config.toml
num_hidden_layers = 12
hidden_size = 128
num_attention_heads = 4
num_key_value_heads = 4
head_dim = 32
intermediate_size = 512
vocab_size = 8306
hidden_act = "squared_relu"
norm = "rmsnorm"
norm_place = "pre"
norm_eps = 1e-06
positions = "rope"
rope_theta = 43200.0
rope_fraction = 1.0
qk_norm = true
attn_scale = 0.278
bias = "none"
tie_word_embeddings = "early"
parallel_block = false
extras = ["local attention windows", "paired heads", "short convolutions", "capped logits"]
init = "normal"
init_std_qkv = 0.0442
init_std_o = 0.0
init_std_up = 0.0442
init_std_down = 0.0
optimizer = "muon_variant"
learning_rate = 0.00978
weight_decay = 0.026
lr_head = 0.0147
warmup_steps = 108
schedule = "wsd"
decay_fraction = 0.785
decay_shape = "linear"
final_lr_fraction = 0.0
batch_tokens = [16384, 32768]
max_seq_len = 256
doc_mask = true
train_tokens = 122100000
max_steps = 5106
dataset = "wikipedia_en"
Each number is 128 + 24 x the weight over the matrix's rms, rounded and kept within 0 to 255. Layers, rows and columns count from 0. Numbers have three digits each.

# layer 3 attention output, 128x128, rms 0.0916, rows 0-108, columns 0-127
144099105134149136184178102078132145141086145161100093166154107139130137147133103158107163139099103141178179108101137124152121116162151158098133140111149105122137149141136154100112074107083113079138179114161118166099103161164146134140126134126142144155104157157128123135155059099127141093154109108146088102149164157111148120134128081114130146151112131139154138125111132069136155108150
165145148101123119097125114113139137073151104140120153144129114119121133087115164173138098140117062150128099072139141164123162175141124135167082126105148161119162128136098123099143116145097123116145141139182118150173108108110105122108153144144112092134128097147123151099138110104115138090113088129163095075162115124099159111096120117062146136127175143102150128096152109121100101172148
151106183136143110144114119160144147112115112111167117139118157109166132126086117083133122148116138120123114083105110120109155132109134120135064112150141140113118113158159117126163171138101169133134090075128153177092099159115138153154146121076122121163133117120118091105147113107104140114128104116135091105103113133104121124149173200160112137155122104110148135187122098122119120158136
138155127074154133176155128118102105100103126139149119127147126086124127132111157145120119122074131163098161109109101148148129130102120105146130107075157132141087135155140162085162106126114121143146089118125096157119148096135106158118128110128102168141095122142130100143125118161175137136154149149142113143131103176134094145110131116115152118110159117139142158107106116106101149158103
133119106107140172140131078165113191114162137184127161123151087115072125123138116151156144120144106132116102136117121185145090110113145134127146102109145141101140125107131133100131076158098125182159155154116146146134129147095158201133121072147160141145106143154078156126098109101133153121118127143113122097145132152121144096137137078139136119104161121135111163139122125160085143126105
146129111174161125130107065090122132112138138092121103105141150103102114117198111143169105124091110116099156094168131111160116101113127144176127146122129099114119161121157091133105110101078143097135102150118136145118141143117128091142178092152093150130115128114155145129110178113119174114156135108155165148104123098135112145108126126146149140135129142129152129121118124126147162122189
124078129106090142109161138132135177093123108087116103120110124128110127149114140169133160177114145103121112126118116122134116133114104103143118123125165129096121115135115128133142145139150143129121079097133123125136110125139108168121118091091145135145166139108101124162105131126129155147152112176148135140125124131131122132096136121132096121133154113107116103143142130165156143152092
144101136138170163135147135122123129149111123110145130090142101148119130178132173134120187137148138140121150133090129157145109086139168111109152127118095151107131123157140116091082144121163132136137124128130123092141156144164126088105099104172147123172153149116082108131087112130158159107123148123083129130118123134127148144127094079132109113129129106129122120139134137106113121163105
139145130086096117141099165148133098115121160140127197136135093131127125097131141125127115180132151123170119124130094132117100120167155068109110118129150107125159126127134161136119135107124116141126122109101126140097141096105141145162113156109122132156100147080100148150164083127140123117080145115135114066123112167078109161161137170170139121135155124108150090139125109141128122146095
197143116142164147121099130117151089125169191149096135134134096143110137197138090119132083111152134125151118135149138109133132115107137098089111162113157149135142129085127094119090137112129112135130131133145158107150152139146100160161091150152119159145145150093150113176153109147091138156119122131156149103103144130134112152176155127132146093124136115104120089119141119107120134156127
153120123100104134142160108170142164125073152126139141130113090169121123120135110178099113148163103141135136155110121095198149169074156147131100133153148122108147152105112130153102117134136150105107114125098137154118148129132184128106116127118138087099152103150138134180094115098149119111137144106145100113127127183152112096105174129108136185107128147091140137155175163177138104107126
125159086108137156098101098113153132121110128122116124198143108186137141141182113155110158110134158131134105135135149115139120145105132158111114162105112119140133122145166145114137140177135146096147154136158121113171177171157128069128159119154138157094111134090091176136099140121071184140110168131117175135119140123121099096103110118130124147102105117101119131137116118106130146130113
132120086098196128127135124148144093105135109122102147126111191136149154153140144168136137116136128184147142136120130136144077152133121131124096131111132108130121116073063094100135118103143181094141155156154106167115103114101142063096119157108152105130103124143101124123137117143102155158122077148106098151085151100107107102142063133102170120116119128078132159140161146066135123102096
153120104126090186159152132095126176118136138101146111098134063127099129121128158126163149126103162142104139099149108129134095136141124159121082144142096139138142134127153132124126123110158115170134104164155170129144153139145120130092117131098134120109135132108113110160154127095150131103103191081131138129101127147143152155105097110095109123137110112117167139137121112137153119132096
185156136139113138103116088173102136103159121106109130132154092126141119134110124138148121109139117153119130142120173132137081135109129092150128128113124128132127147093116117170122148116141110142149153186092114099101106173081151115139152101181127099097168155123114141159124109101145167116107108101126159114149135123160117110127163122118173138147113130082140168135125125134138165099113
117157115158129082141149083132167140139126115122180165139132120153110135098133128144123141131146122089154141137138126127124128153102115135141142158135085101143126142157086132134131129153164142118125118150125135132139114137133139131146099137124139138146084075076141117104103124143130072136120127148140137137146139123099140161093115109110171140108112139127152131099133150146112116128137
110094106145152107107188135145149156126101145108125148113152153127138139090152132157151137162143165117163107130126166122113130086087123120125123121114074139109128155148110106103151149155092119135146160122113114154115087099072124107106151116139094109094099111133121150131094138150141153078088117146109117096123143153148161119147137121152126104119149119129100097115144117121115158142149
091134112118182118078141147083132122131109089186137136122113114121109150120143122091170178141088151139132147164102135114070144129131161134137126116109132119163102113157125146098093158120122126113091118150143144094159182181144104116122173123110096132099127120100124120127099138116138138123137137113101133132103121090120142115151093090140136135144144096083121136147107110144115120088113
111140110076083110110123147098198116089123142137128103116152160115115116086113173126137122129115164076090134110104146131099163140177113143114110102145091116140123107140117131147135125146146127112129080071120127135126139105149102106127150155105105134165122136152100123101166118105111099076089179128112056141084162156091113167112111133091087138140140081126151134105201133163124131166126
106159136147076068148050153118116099111148128123123164145149111138167123110150129107158131085126103154120137116133121110121097103177179162101152133141172175151121133116137133110171140152167097132140147126134123101097117105158139074137159111114141126143095113102108113144112137104131085087136128183112193091154125132117109121135123121092100138135142157120154164129106154152086115126136
148107122125128114122104127133091110105161108134121136116143146152075158163185113096137138124101118110121144191141120137111097102117136140110135123117149108116131126107124115133112149126114109126127074089125114145149138143132101104161153136158134144135115142143102142137102131114144103140117090170130162128123132106149138121122127121117118112115114131119121153137125114126127160112135
090070165121122144139121104085148138129144133175139170131175142110082090163134140136086093083112088101112123127128113137103132115112193138128119167108069141144136153103102158133119105114102127106127141101143114116163136086142124142154115139160115148143088106140121099111119120132105150120141126176146125119149065094119148076163097109082116115137138128131148146135172097116109097099150
156140126180124105114100128170068151140098158113121151134136094132133187142149146165101140117142107162121124144125139175113131128153094125128125123148082106141158116125172131116152123156116141114147144107168132137083149127134149138127157120152120142120098083155078073128111107152131098124114126154134152148154138130102141162122144119139145120098117111137141140122154126148112125106086
128096129097146123137097099122113118157168095129140133112147113111088099164129129090115128160150130121083087136122133075145130128135103089106129114138148124113161131135121110165139130123109168130155116128171148115131129117143165148128139140158135161080162175135125098135131135118118155140155130098098122130086142129132129117154116128144147126150096154159139122138146097155166105145131
101090117113146160150120111133091124145087190121133148100143116128129096131115126123128117146105131114133104179125120171130133135117159102162105114103119163124145111112124122123117146138121150094158135135147117138121108145109104125122154181159112196123103152129130152095158094131131107164116102149124171087115147124146131117109144172127125110102116124102180089167123107120106099119128
090126119141134120102158182138125114164107153141134132122086126118148089086114154147112148105133118127145119122163125125095159109155176112129148114120134167163136109105112123103116141132135159141125126103092122176168129100179130129124105179131142114194110125121148156147126105177102099137174119148111123122104152107162131154133152133147155123106148122158126100159114166134131102134134
099122137133120117137133133151158132120135118119104121132090143143160142125152140087144074163154107127127094157116120111123099116106156111149137139089094137111135095116111103117116100134134142090162115158142163110130109126125153176169121130148129148110123099123142168160153154114112097121105122168098107105121143097152130168137134124141131138128112153147100138146142106131097078094054
111102142108142118098131123124125159106167118132107123138121158148110149144117138159168178110147140129077136167178081088097115135114122091123129116173112148096156094152114129109158119112093083122092152108141119088136133160126090123136122140154136084120108125140117152145129147161151104081114130140146141128121165132096126123133134135081116127149114130129095110104092097132078161132158
156127113177144148091129136082087144125138109100099066138110155134094136153143175147125151145111099158172129144140133107163132126163160126132098144118133130179090106146140087123112134137085109189103147107119131187104105126103151124130114135121090140087177153132135124162173135107132109134143086052141126109111163131130129114094114132127082159131165133120140162131097092131131140129115
131149108136132110114146146144118102104111118101147122101151144146148140102134144102137135107150139107135102143125109121122144139152094145132150108144144097128125127111126146152143144142115107120107109131157093129126145152123123149124155146139070119179144091172109156120172135163120101123109135111138117139118123127124112108149115156126153162102140107120135121123117123132150105135162
117133122134143118146115187114133113187122112135126137079169088121130107127121130134152121137163093108160085158064133118141132103124106122126080109111176146114159161165088113119135138099149103095130120086147151145118133156119154131060136117130136160108115109169143116160149090150125131128191129128181109092116141153138185120153107168119138109111046085091109113106116167159138145096105
125127093094131125088079125123137157092124126151142153143123153147133156142184125100100150099157141156116156138173133126085139131112147141110153122131112128151155156107120133145092142122091094092137124130154133127133108129144095177158114152168156114100115085119139133094123137129131122126090173150132168134088100134094185114130122119130132125151179168080136136157094148140090159119141
113162167093104072152120164135113149116152119110125137082115159132116138113158130092095121139129131128130129135124102095096109166125114122113118134115128114132145134103145131148104147150149104112124148133125148100128065156139121118119122162140119153135177111167119119134137155141090090140120162128124125126132108115103106082144157152161111140130120187159131142121126148136156113153135
140100071146122134120122150117133159110151098082134057111143123124086112183155126110125149151073136143093099135129113117151171136133122148130133137159127120160101117078116109120100096123099127126101102121091112160129092135141140115120160151137111102122202102170143153169092133135152140098156074143139129161092125145142144129116135182119168118138158116150092123095152103142121134131102
140127136113160129138120146125098083163125148121110144093139112100145083077139111137158101170100158130108107074115184128103136132160127099125149123151113132109097142121123164123127098131135144145175072154102102149133184092145101148129152165101114164138100168155127117139147105139150151110102140096035102126123097117119080122177142148133143088099125068107139126134116126134167124139138
108148126138073172110133144104141112113096134145158154086090154126155127154137117126185167101100108115173112141109119128095130137137143111141124115141152148141092160109099120071126110116108173112135108129096144083119125127161159163153160138128136091110169097152094113101156144186140122145160136157098137147137138152134203129140174136136123106106123127129150142094146140112097145157115
130115125113132139144097128136156121108132164120144123132101129087110100112125142091171137183106148134133076098153152090097155121152156096111136144072165138113145168094166078145125133103118153146101154149116126133104096118139138197160183120100112140134140119107141138131084140142131118137156145092113146143128132113131117092134141167157104106162170113146121084144164123108137084078149
094145136124147155096105143148154127132135124115082138127125117117098129159159145091092139132109144154161114162161102161099170124097144104147140136134096124139115126134111156108160103115121116133136122146111113151126143149144172124154107111166151146094125109086131126118185128115118163143128139140120110148140141145134122146114141096145139085166170124124104132116130111132143078106125
128137118134124080142136138181122143124097099159152078167080139145133154137140084111114117142163111144162116110132120118128157138122127199194110138136096109139128158099091126121115123135119110120144102173128138146147147159121174151095118113147154149163136095178130104119107152097139150138129114136135107134173104088143150122101126099115114193090143123116125139117137107148127091105122
147136147158129125082113133151102090152127128125141092135123079126148108169085116130110101134131123147152109110087153130138151083129153124127112125129123126121169047120135184117124086144144120100091104135164158116132148125174133142078110119135111140137178145124189113137105132107117057115129118166135103186153185162075145156150093119092114133182124129157120138168154138130161129112171
156156124133124120082104171112120128131078152100109176136141133141110134105134110163137088137105132165135148110117110116105124123121148132106130124106107136142142147105153143107118143136120132098157141115143140139130131117113048085144125114140097126164151111134124124157162140152171131136102152147157113102126133108131135114121122134141121148146143098086134123131127130115131139120110
104114174076078126145148098096141140076092110146146158113124151066152170172129157157125100109166151121146167157134140132129113156114140112104152134134121132129167140102103128119148128111129099101152116128124118087177141125105140122159118144119126149129131178110118116100161112108160132159147140129141104107114094114134124118114137138114143133130143159126117104121116122109159178130169
183143083139194121129130139088106110162153135142124107121133115147155138125112140119143129129191108092160112133165144136147116119164116152120146090094139129140167115100112157136147126126105115103167125129141141083119110136135124157107138161152079160052159157104115164147078097061148114153161104105137157119111102136139131165128130133162152141093161137123099118108151114123134161110130
145114187090146121142138162187135107134127135095133091134106159100136148172146107166134124160121127121158128122119120162117163108115119150106126105129112142090162152163123101124132156116100136099146088044113097090085127102114110122108132191140115139150139112082146132147108125110135149127133099098168099106166112118142144139133103112162122128147134120141092122142153131136118075132153
178146095116088079116145180117155134171127088106146179157145110141111183129133186119099089101144131163147117127100128149123071109159138064118145182149104118146139135130151080201135194144120148146136147094079123103092086137109101164189064129120127104145097136138093091153119137127095096120119140106106169138116137127121145181136117114105132200197087131143141140085098123101127153068160
156153108099162101145130145089113112133141141140158157106115133123111188141123094121123147140157137145099136103125088110133129126144144138151145136102135110082140159127113150079114126118119127086121071135148115149088122085115134148128142127138095145121143127106086090105108154150148112134109134109124140130147128131114133142110135122118107122115172145098122119145080118106131130096078
111091167133097139077139154128123087156152121109095147143132143158075128102148136100106155080143150142164100134131161074151123082128130125139135121179150127140089144120128125168150156109137134142123151090172118085118150164154158136159117136139138180078151088146090113139161149131116128164202102107080180115134163092104130126131088124139128192135128099147136136152128178136131120122119
146130129135113116095149132149069154131091113106126146104163088162117108173150174192120153100128123145129138156135135121122120157094137143129136101182105126099142125128140135139141138151134106133135137142144156091079114153161140136117112089140130092153176162140145150100087147115099113096136156138126115174128176120142142093150147152116135177165153122127114153117100092165171106135133
172144171071131152118129146167116090137144164123123135132133156166111130133149154108135119136135122119125122158126131104087139108132129122137125122126148126115100136125130131115127117143116125140120175115144124131154161099098095145107133115127106110127144115083127130142183178109103124118124105143095136129107142181147148136118143153107114117155133149158136116142150151134128152118108
120131129171138123122157114158114094098106174111093131096137178177113123113142127103169138089128120160114167133120133093124152117181129115129184072135118123118119114134106124134105154109114152179115100127115182109112160155150122141085142176147152115132102106127096147132119098152128129102124180140109130155107162092140120156106128171121144119117149116109191155128164144103114126124140
128145139105109100118106155111149082172160120152120146063187162113117171124119130137103110141176138120145118113139116129149134145135094110112124128122099158133136125129152128149113132165108108110173098100125138191077121099096095095105122171122117131191128113117082108142218183120119120154137127131136125095140122134132162128118104113115138154110121139107111114152119102138133117144134
163159123119097076134139118087107110083081112162166140161096105097139131136177183126119096101140132161124151096105063177112120073096161170139124157123164150125158133148131112116137150132119128106121149161099123122127127137097165168166138106098130094105137200142148116101143154129112083059108155127163161085113077178153125106132085104133144149156147123146131144131114127048109144163150
107183117105179084096111136097115126155115103129168146134114126138156089131130121144064206108139145128137144116134102098152145135111132095126145089114088149150103144118102153085088107117133136114187136111132105122143146085170173122098119168135161092116139129131134161129112152175142146144122123147121109171136128168114129146144125104126152119110118142097135098149110126149102152162146
128122090161130111121113105093118137125067130096133168135108159113136128147120098112154120129127134148122137131117139129136139146148138116101151124140123109154149115147108132123122128160144173105160125133090151154126161130083147112141108143106118144107109131139117115183149107161152111126134127138119107162129139127113139156128150162168154126122127122116120120138152118136100135128156
091106133115133169154105112143087134144157154099091145176127138129140089093136082122162129140165123118129143131110124145168138155121155148070105144120116074118157149109114120139115105111111134126146066188121141135127100149123114146119134157105152155097070133138146100094133125103129098131096104144147118148149130128143102178135094129154116097158124103141154142098129078153118107176128
138132114125157132100133140136094154163129166101173154132127137181090102125109149120115180147111132142130114130118138102116125144129149144144148142095094125137092112082165101126107134118129158180143183114125168174116169147145127131127127176153111139088152111138115127162137146159114085119094131128117147138129145090124119144116146114129114138128122124135129104155138125159109118128127
115163144112078146078100071171126124146134121069159111181118117119148127079110117150124134146075137144135136132140168107143139130141156072146121147157162117138117117119162107127113143162176078162114146154121131087160060155115146167180104112114126133078119093129127168129139097124134144130119067096170167131114124103121125078114144109119105131131159098160122149139156214163129165130145
149117174122107141142133132164114121123108136158072108163111120134122112172135142137130085130104150124109108143147140093134150128110141119146153108156146110153142095131122125136111141100151105131093128137124139140148117136105124139138123092124121112147144093103136117171125137097148183123137141161120165151106191123108091098114126154138132162124122137154141114165150136146118127116113
156138147100095181126170128171105112168133156133094131145130139162158158136165118120132115138118128145095123132153122104137117143115099129127121136121100127136106109143124151165156124131165154170157121123123106079114146063148137103086150096160170129156123079099137123134110136142096155145098155121109152130111094101116083125112147119130140129153091145108082135093157102143137125108130
082097109073117122106139139170084121131171063120093162155124130148105150105119098114106144110176147156107104106130131137141047125147126152149134099147127130180138139127110077167190137123128145143158075094124112155092102131135103153121146155106144142101107092135128146113158118129094131158163103157125129169020109126078154136136103114148104135118099178081152147087115099110120100100124
129066110144117094131100068127096132145154120076074152127136118137092160109089120102137119138140151146136149123100125103131120166085136120141135145132162090103125126158134160161155118146088083200081174146151114134128182166147111116080100177123131144124079112146144130168124132105099183157149128157136110173144099162128102102107108131168143157116131124115125127110119133111138147142128
109095198110145163129185123112106134122167137121124142150149136161132133129138138122149108139105132167102123130125141121170133102119169106123160087120127114131126133140114159112132159137108130108108137155129106120078145090123097131114129122161121179137117130192131118121128112125077096105103068129125150117115137106116134138132160108119171156139101126132159152186111130095127107116149
124096136141164115115122120081123133102111143118105138086123127150098096124189104115136136112085142155115116143137121109074123084138131132117101133139115157118165116121087167133152123122150131135107170132127143124121100133118140146156134131080138142173101127098127178163126098133099083131136143131169128106122131132085128078139134117133148094134113160136153089100115141156159125157092
107107120121153126119115126141146119123095147111137116166090132123115105132121099119099106126137146125090130129180174129147123148104180130128058125094104103163162107129143128108137144123127099113118152101135098120100162093143102170106133124127152144106122091149148133129124169123139116105156121172140145103077118165123132141094142150120112130111098135163099169156139085141128105115082
128133165159127112111144150157137140123133127128147151169117129141146175075130148176108125122111122111146139129115110087138152101126124106173104142145065096163171147125129117127111118076168128162109117150141129135126120125094143130093135148145121048081145130143113116120145130136163111129093122088129147162135128150173096132185149125078131132073106131142137148097135143137105099127137
097153134145141126091121181127148143116155103138142097136126131149130138109115130102123125122143149116167117100127105120137125108122147124076107127103097095140087162099130104158166099138140098111148161077168124149150123110152126099144124116126152116080115087143119107120139147120145135107122140104134114080115114140120115094166107177123130118101114117124080121136120129137103144154158
120132095109158149119137122133189090098138190131128150098146120121130170121098161195122153199075157134168123131104114151144112123141115147120184132080105147136132099115127146054087132102144062095178151105116146127136126101117118122112081134113114129170174113159153162077161127133095155131160103150071122095095138106082102144059162091138130125113101088150124137131104112105101175123138
135147129152154106104169128084091109113170144147150105077103124101091135131097138180116127115145172127137124168118126128147160123106098138114120123139106167116106097131163113112135127128129145131157145072146126152132114094118117154118106141113118084137130131167107104103107127148133129111119095098145151159133134163135078117123114096150108128139116092116122098134141093126121139136124
121118126165143161130116115133140153146155146145117190086093077131144098135123147136149174090122109133123147086127150110083149123091121116153103087169136148133129104166123118112164083107133132111204150142138154121146121126130149095138134070127158137095091141114131110149183128135088141144159100071120171143128185154137124138189089143132121116171149142121146081101157078112151177118122
109106151130119124109163107138142104143113179100081114151158105098128135126126117084134122120150113110116099137139109100148115140142110127135131121143112108118113133161145129153129121106124144148116105146098087125134125155107130117105155127074108102127124202155132138139128127137113154126108180117173123159138130121107122126159102136130104119097113122135127142124151126134169113128143
120102140115138105096107100133144137136109139144127138125123147167130139126114092141080119157149160134131138109150102081143142098138121129144128108137118124141144169120108148103121152154096108130110136116138160143141122099102131135081107155131163112109130148135126109126128156139128123114113115117146133116110144138123072170118127101141092150107117134128171126136132154151114141118153
157146155119158113139142113129148131129148115140140142142156140090138084098129147134110149120076183116141149142125126096113137155174135137103123152135152145089135119152122091098137138104146128159157117111125189124134140116142146137098108135073179099132142127106110158102138095123152149138158122125083121166098114114100108105146103116149103114107125129140144129096134146123112119130126
142097109115146110125195142115122163150155118123113125116141134155117121176149159131095101145103125159109123112132147141147114150125091114107142116135107153151131129145128091142121131125179114161182140119113175126119114145132117082128083153111147107093102110138150105151124123124139133083130152141111131133176160154149169145116143105124146119111140138083141113123131148082121143137091
140113113137127110123129136137069092131123154108102109141133120136146121090134134118126092125118125132135148144154139123136117090163131148170141097109145135087134088096192090167156107129147148121135141111122151115147153109146155092104134160143104142127114131137118181155098125174123131095122129104111128157135148162114137149126148104140105121085162144172087095130128144093129114069102
100139089125132138124102143131160155155137096111111145130108158122137073161130140120131118155161133151115111126143113166115128149105147151132185121101097140136151101120098086121104136132136131147141109103155141161123117177143119134142119140114122134145172112153171146111145132118121154141122122162085128165103144137162138130117121089133170117107119143108135134145148123126120126122109
153170098126106125108159148178171099131136078078085145125121137133121103169157106114140138157101109098136155117115123115125129133139061127141145200108123086147137134095083142123133152189096102166135109117100128139105122092122159127132102138148084152134164159128149184173112123096098136134118119080091131126175088134161109124106113166103191142098093163167154129092159095158148174108167
152117118101119162103129090176178157116107118104114122145173135195090124135136174132144154110140110140117106113138147123146116126127137127109139134177130134120105122130124144173135115152100136132115136120106128168135122102115167156095118066131126136099129108128134172171132129105126115117121105100145122099103130117129142111115089150153126134157165142135112149075135141144145098138127
169081090150139173137122107107124137116164110187151119106168123172123157148087148105116132131137060157138096131120089121154123142100163164109141139143102172129136096130118198122139139114139133153106124145166161148129162130171186144150091130157106105103116194178094101131140109110121172117134155113129110081152159163110082136139104113121125152107118123138158131101108141152120119131118
117111129139138139102117117119146142143129076173136124126112152120092124170169095131092141142117110108145160112141140134113137141107125118139148111117087085126126096116115147094153109148134150174149132128127148152135157140150085113129154154184138165142124135086124144125132132108101121159111135153095104136122122124117130135133132156099138135067162100090113129124138137114101119134132
126114149148127129157122066147140107097124165120165140104124093096149144092184119181212103146060148111142136098120153126153092124102122135136124181115147149120143109099168119122113153116122158103138144116075126125122171126101132142130169127130136137136130104109102070093116109125086161134104125111106163131116106070122134119118142116144139119118099114139142136136158108129130102100102
172151119118142134158161152106163126118126162116124161127127130143115103142122147104159104161125150119141100125143091129156109129146134134131160113128146126139143147165144112103151104111156156125150157122129120121116091157117130149075138128138144119151125108125135151105146159176187158110140152121152120130125136134152111146141119139118126118110133144135140184121134145113096123124118
135161104131185132197150097116129120153137132157136117156111146111141106137103136115136116124161106108120113131089152145148135162131144101144133098120127146137110160142135087091130122129099104133111109119118115071151132120147064122108122110108111128132129133138141108155090158161145168145174102144141115129127149108144129134135121134106098126108147142112111133143094149109127111155130
146169138094108125135119144143120122160144164178171101118173112139165135093122103139140117143113090123128148116115162130143121133098139107095100100091140157094103174146132123101105133117145136128169123161181161120155091129139112134115110148107152116139120103138151134149147156157132107085167140113107138105127115133128110091153141115147110100150141134135171154124114155130117120195121
173145129143150165141118098135086126155113137134131107161115135166119139145176162099149121163111109121177112138149158120135145143131114129148159147124170171145135097145150148122132144123117143125110126145145140124163121169087139102131144104124116146100140107132095163140103101121158183108119116120128103112178105136137109161147142138131134127123133128133127133130126134155107126129161
115149146137148162115108162086162116111097126168154139111104227100108132116093109098131142142127139156155146108156109099090160132169110141091134075115137146131166113123119123102109101144087172102151116108120117131177090094141154135154112190118152114122134151159131122165108098178133118154099149089161096189065147120130161120144116071163137139105162127130105130133122141137103138108162
119108123106124130109103124143112135147102088093120147080144149101130108127100156132145073147127096115139134121138127132157111089108140137151152143141119129108137097139108132154143103068142121122104122151142091128103099119161138104137149104110133122099099121144178159078114134147172145109142112116147127153157115106071128131163095122123104137121158100128139097158099131158108155128149
119153072124116114163109131125152155098111107130160145135180153165137123178156128139141085089118149126096139156125160131098126136117109154155153127136126161138145142131115145125163166132108123133184124113104141153125117137132158165107128099196085127113155134131184135111152127120171109131125134128122128141114133143135142139114134125085139140135130137101106108111127131115143118122156
150127155128103130091164136093118135139148152132140114119156164155117121112099121100161128124099118114122140133124115109112147109128152134101126095104148099127115116136159108129145155118117117119104164107157174121139138122150124163131111116131144107136133142159145147146188136124131123100131128127153121112133126085133101120130117149116102109154110134169109190171155138146080106087099
176146137129131121124069098152174092145095122102142172114120168126130121146126188131135154143126139098114099152128089130127156128106125118106132092141137121122132125130148115116107109171114133104144156064150160159111191130125127133132161123134156157114168150140114127149120159138176128162125100146112108120127117136146072154172121123109121114154155142155116154146121121156134128123118
153100108104184167155118121135143120139124120081124125148130143150128135158165155133080146151123154115138132134155084121135137161094136145167147066111112124121165133139126080085161150114106132126102131093143088145136139107192130126087108104116106122132151101074083116121133103154119180123065094131117113159087113167131150099098139147140088100115090116113132110132108133118098086151117
103145118121143100119132096086129125114095110156121067157143065149098141143089134122123122168180132113117094154100110107165089093167074106159124120100131120164130148100116134128110160137134108124096158147107160122153122123182183097104055153098108127096112110083170109094076156135140128128123154145151115108108142108121150085134106103084175109087168122156090112149099140130138150134114
094168114143176120118143112174099156116137186116101106152118158126121099079132161113126094160151099139115120125123146114107157063125118108125128142109127100174108142132161121154126128152096104091164157125159115121074139166124119134144117104104111101095102126108153138143103144115130130132125136083151140133160132138103137091181132149117126130111157135168111112154113097085080145128140
101131119093124148149103092137173128114140117105100111104111116138172114149126108147144117168157116131138148141100116155135119160122114144123122134149133129142133162144102157126127111130093097127171087145121115144127123150159129162132139153143176086132140134100141145142106098113127127157150114192131118102093088103148123127133102165164161145109137123143146168094123155139147139125177
143124149114098147132136084141150123111121130128128139120132146115122125144072112145112135131146113156141096106110086128090147149090053134157163121151132142153159121124130152114118119097135148179160116169130121134116128091161179128155100123090154123129161079127148149089093080135151171162150159134158092137159182092114086097113151114153143151124107129139104112082142118135097143124111
104180154127119099172150134128129154132154099196185083129134136094115118127078145151146087131132120095138135113138117149168135126122121128137131146095131165111125116124141104139169103122135110095147109128116110114124147130142157148103121155124160122137111128106121162084166149101113112140107086118137117151132126185156082135128119118118123093116126143113130154154123146159116097112177
149126121111104140122134141119102097092152120119133087102127158149138159148121116150102100142154115115115081110152122185118106122102136132136142128148127131149119144107144122147087131137125146137180068151130158141111153129143136155162144052148160131111164107167142151153131117142095135138108104117100132128133090113143141138158135126128117134164150089110156123103115110160131083106117
167093156149086111120144117135139172145142136132103128112155098170097123161161092111148134124138131104147127092105112073096105102100134150147143125136130111151144130130123103129149126141180113179121128150143133171101146123140109187153099169155123102110157138114100117132084144111105127143112145100111173079159175151165106135112102109136117168101116189103050096074150135129044117134151
150151109193156124103103064172123150085159124116156140140084156151102097139150122080082125080140111127117111102152176117117134117150109156136150128156139118111132120132150119137090149116128127141115135167093124122127132210115123119112134166099100152120101115101147140127100119175114134112079141107143116139089122113091147154122152161127148135130106124118093174143145146123163105137157
155157128114088128156141136101146167166123166115123140142102133083157108159117123129117109116112147139127137108150091115083132127123094091083128104108137138152125091176125082148115144116135116126161143136111124107114097131128158133173127128118131107109136136117129129143130084138131156132140141141156125126136162104153124141103118163133134137181101140122140138116150136137099145154120
105112151161113086140064128125119138138131120120119124165130048089164100092088128160112140119151166171109137186117136171127165111129133103158117121134158093104116145148112137128108115113149116113109126137120169102075151129139151147097100101126159139116110155136159114125124127103125146118171127145118066134117101113173085112125144139097191102174139146118174107154127138131102159077067
113142124144123130114150153107123147145123078136137148147120121127086142145128120124105135123120084161145139109134146118137142127115103154166141102114136114125124134160104138103121135121120142106143119156147138124123123123127127129124089101136153138104121159101122139135152127156087126119131130110159112130148119126107141128104136113102085109110119109123165157160135110090148114110133
121131106104079119109104135192119134141116097096153123162129099142169116122106142124129078149153090132093075149101166141135155086111139197125149143166135101139143120128102124202138129159130171111134137164115177151130101150138122155125141129138077132075124141123156151110134131108156151122109111100121130108124109125122154124152113103138114163098110075138165106080167104101111120101099
130096114141108124145131115144127108125201126130135115148080158138120135073119148128138153162120103087140107124130150141163127143160137117136128118142132121151102164120110117138113124135151076114134127115130130123138121124113129169144121142110123117119116097137118115136120170133102104137147100141127173078130104172156148122174155093123100126084120141117160119115157159127167127123127
130153115126122127137124161121166123139141122147150148090163134121150159106155092137150088116108143148144123137132140061122139144150128181129149154121103166115163137166152168101091093119117108122130110138124093094151161072192108121167170147109134135112118107138104152147123153147118110127143147108113148132160136073115102109119129123104070082141095182091118130116110159140129109087111
134168116151155123148082139126124175162145116139094096112118175135159161064147159116148147133112127119122121103117160138128115157111152129115118140149142104108116141144133101119107114125129119111149098130132108121106134150129104138110161132168126107138097085105121124170085180129160063110133156131107127144128128137111130110100136113137113161131142142133154101114118121124133116121130
105122119193173153183093149159101131140102120153149115150129129134233118108152132161100122170136114102099142122149126137116142108141138138109186146093101131073135135074113106099188104157220097107119158087153180103134092137121091125141111135166189155127154127151131122089096109150122105112131155150092168068085132150135099141112123122104114103105154100192078135065161174108129115148141
137136096176114112117160152159135139144183090105172155167068171117199116122164142164121146055152132127091113092120130095146136143105103107146115162117090118161152131191062112088149111134097105095110099129123162095095098103102102157089150153108162074121092135091112107125133103154081118172134169148116144151163145151095120078087109124147090126106111163100151140106120091148085102153117
154097111149122100090114137067102102150141117121115095112128158144143148118149094129102094146123119153114133134194098121129126159137159131172095133087125175141094113157095160144097152132117151134157179117161134164126115099146141139110139150122139105140087103145115097076140130136136075166139121134111134117111095134150126120099096135095122113110104111142112185128100100131084114127124
093136100174096107104127092107107120123120114157122153122132100116131118158162088117123154141144125155150134125125113155116109133157135144139114126137110143101129172098134158137136137146118150159183133145130161131134092143124143122148137116169114123138116157107108123119100147141126112132091087162099110089122092126105150116115116104149147131130135136105105134123167120158153165136136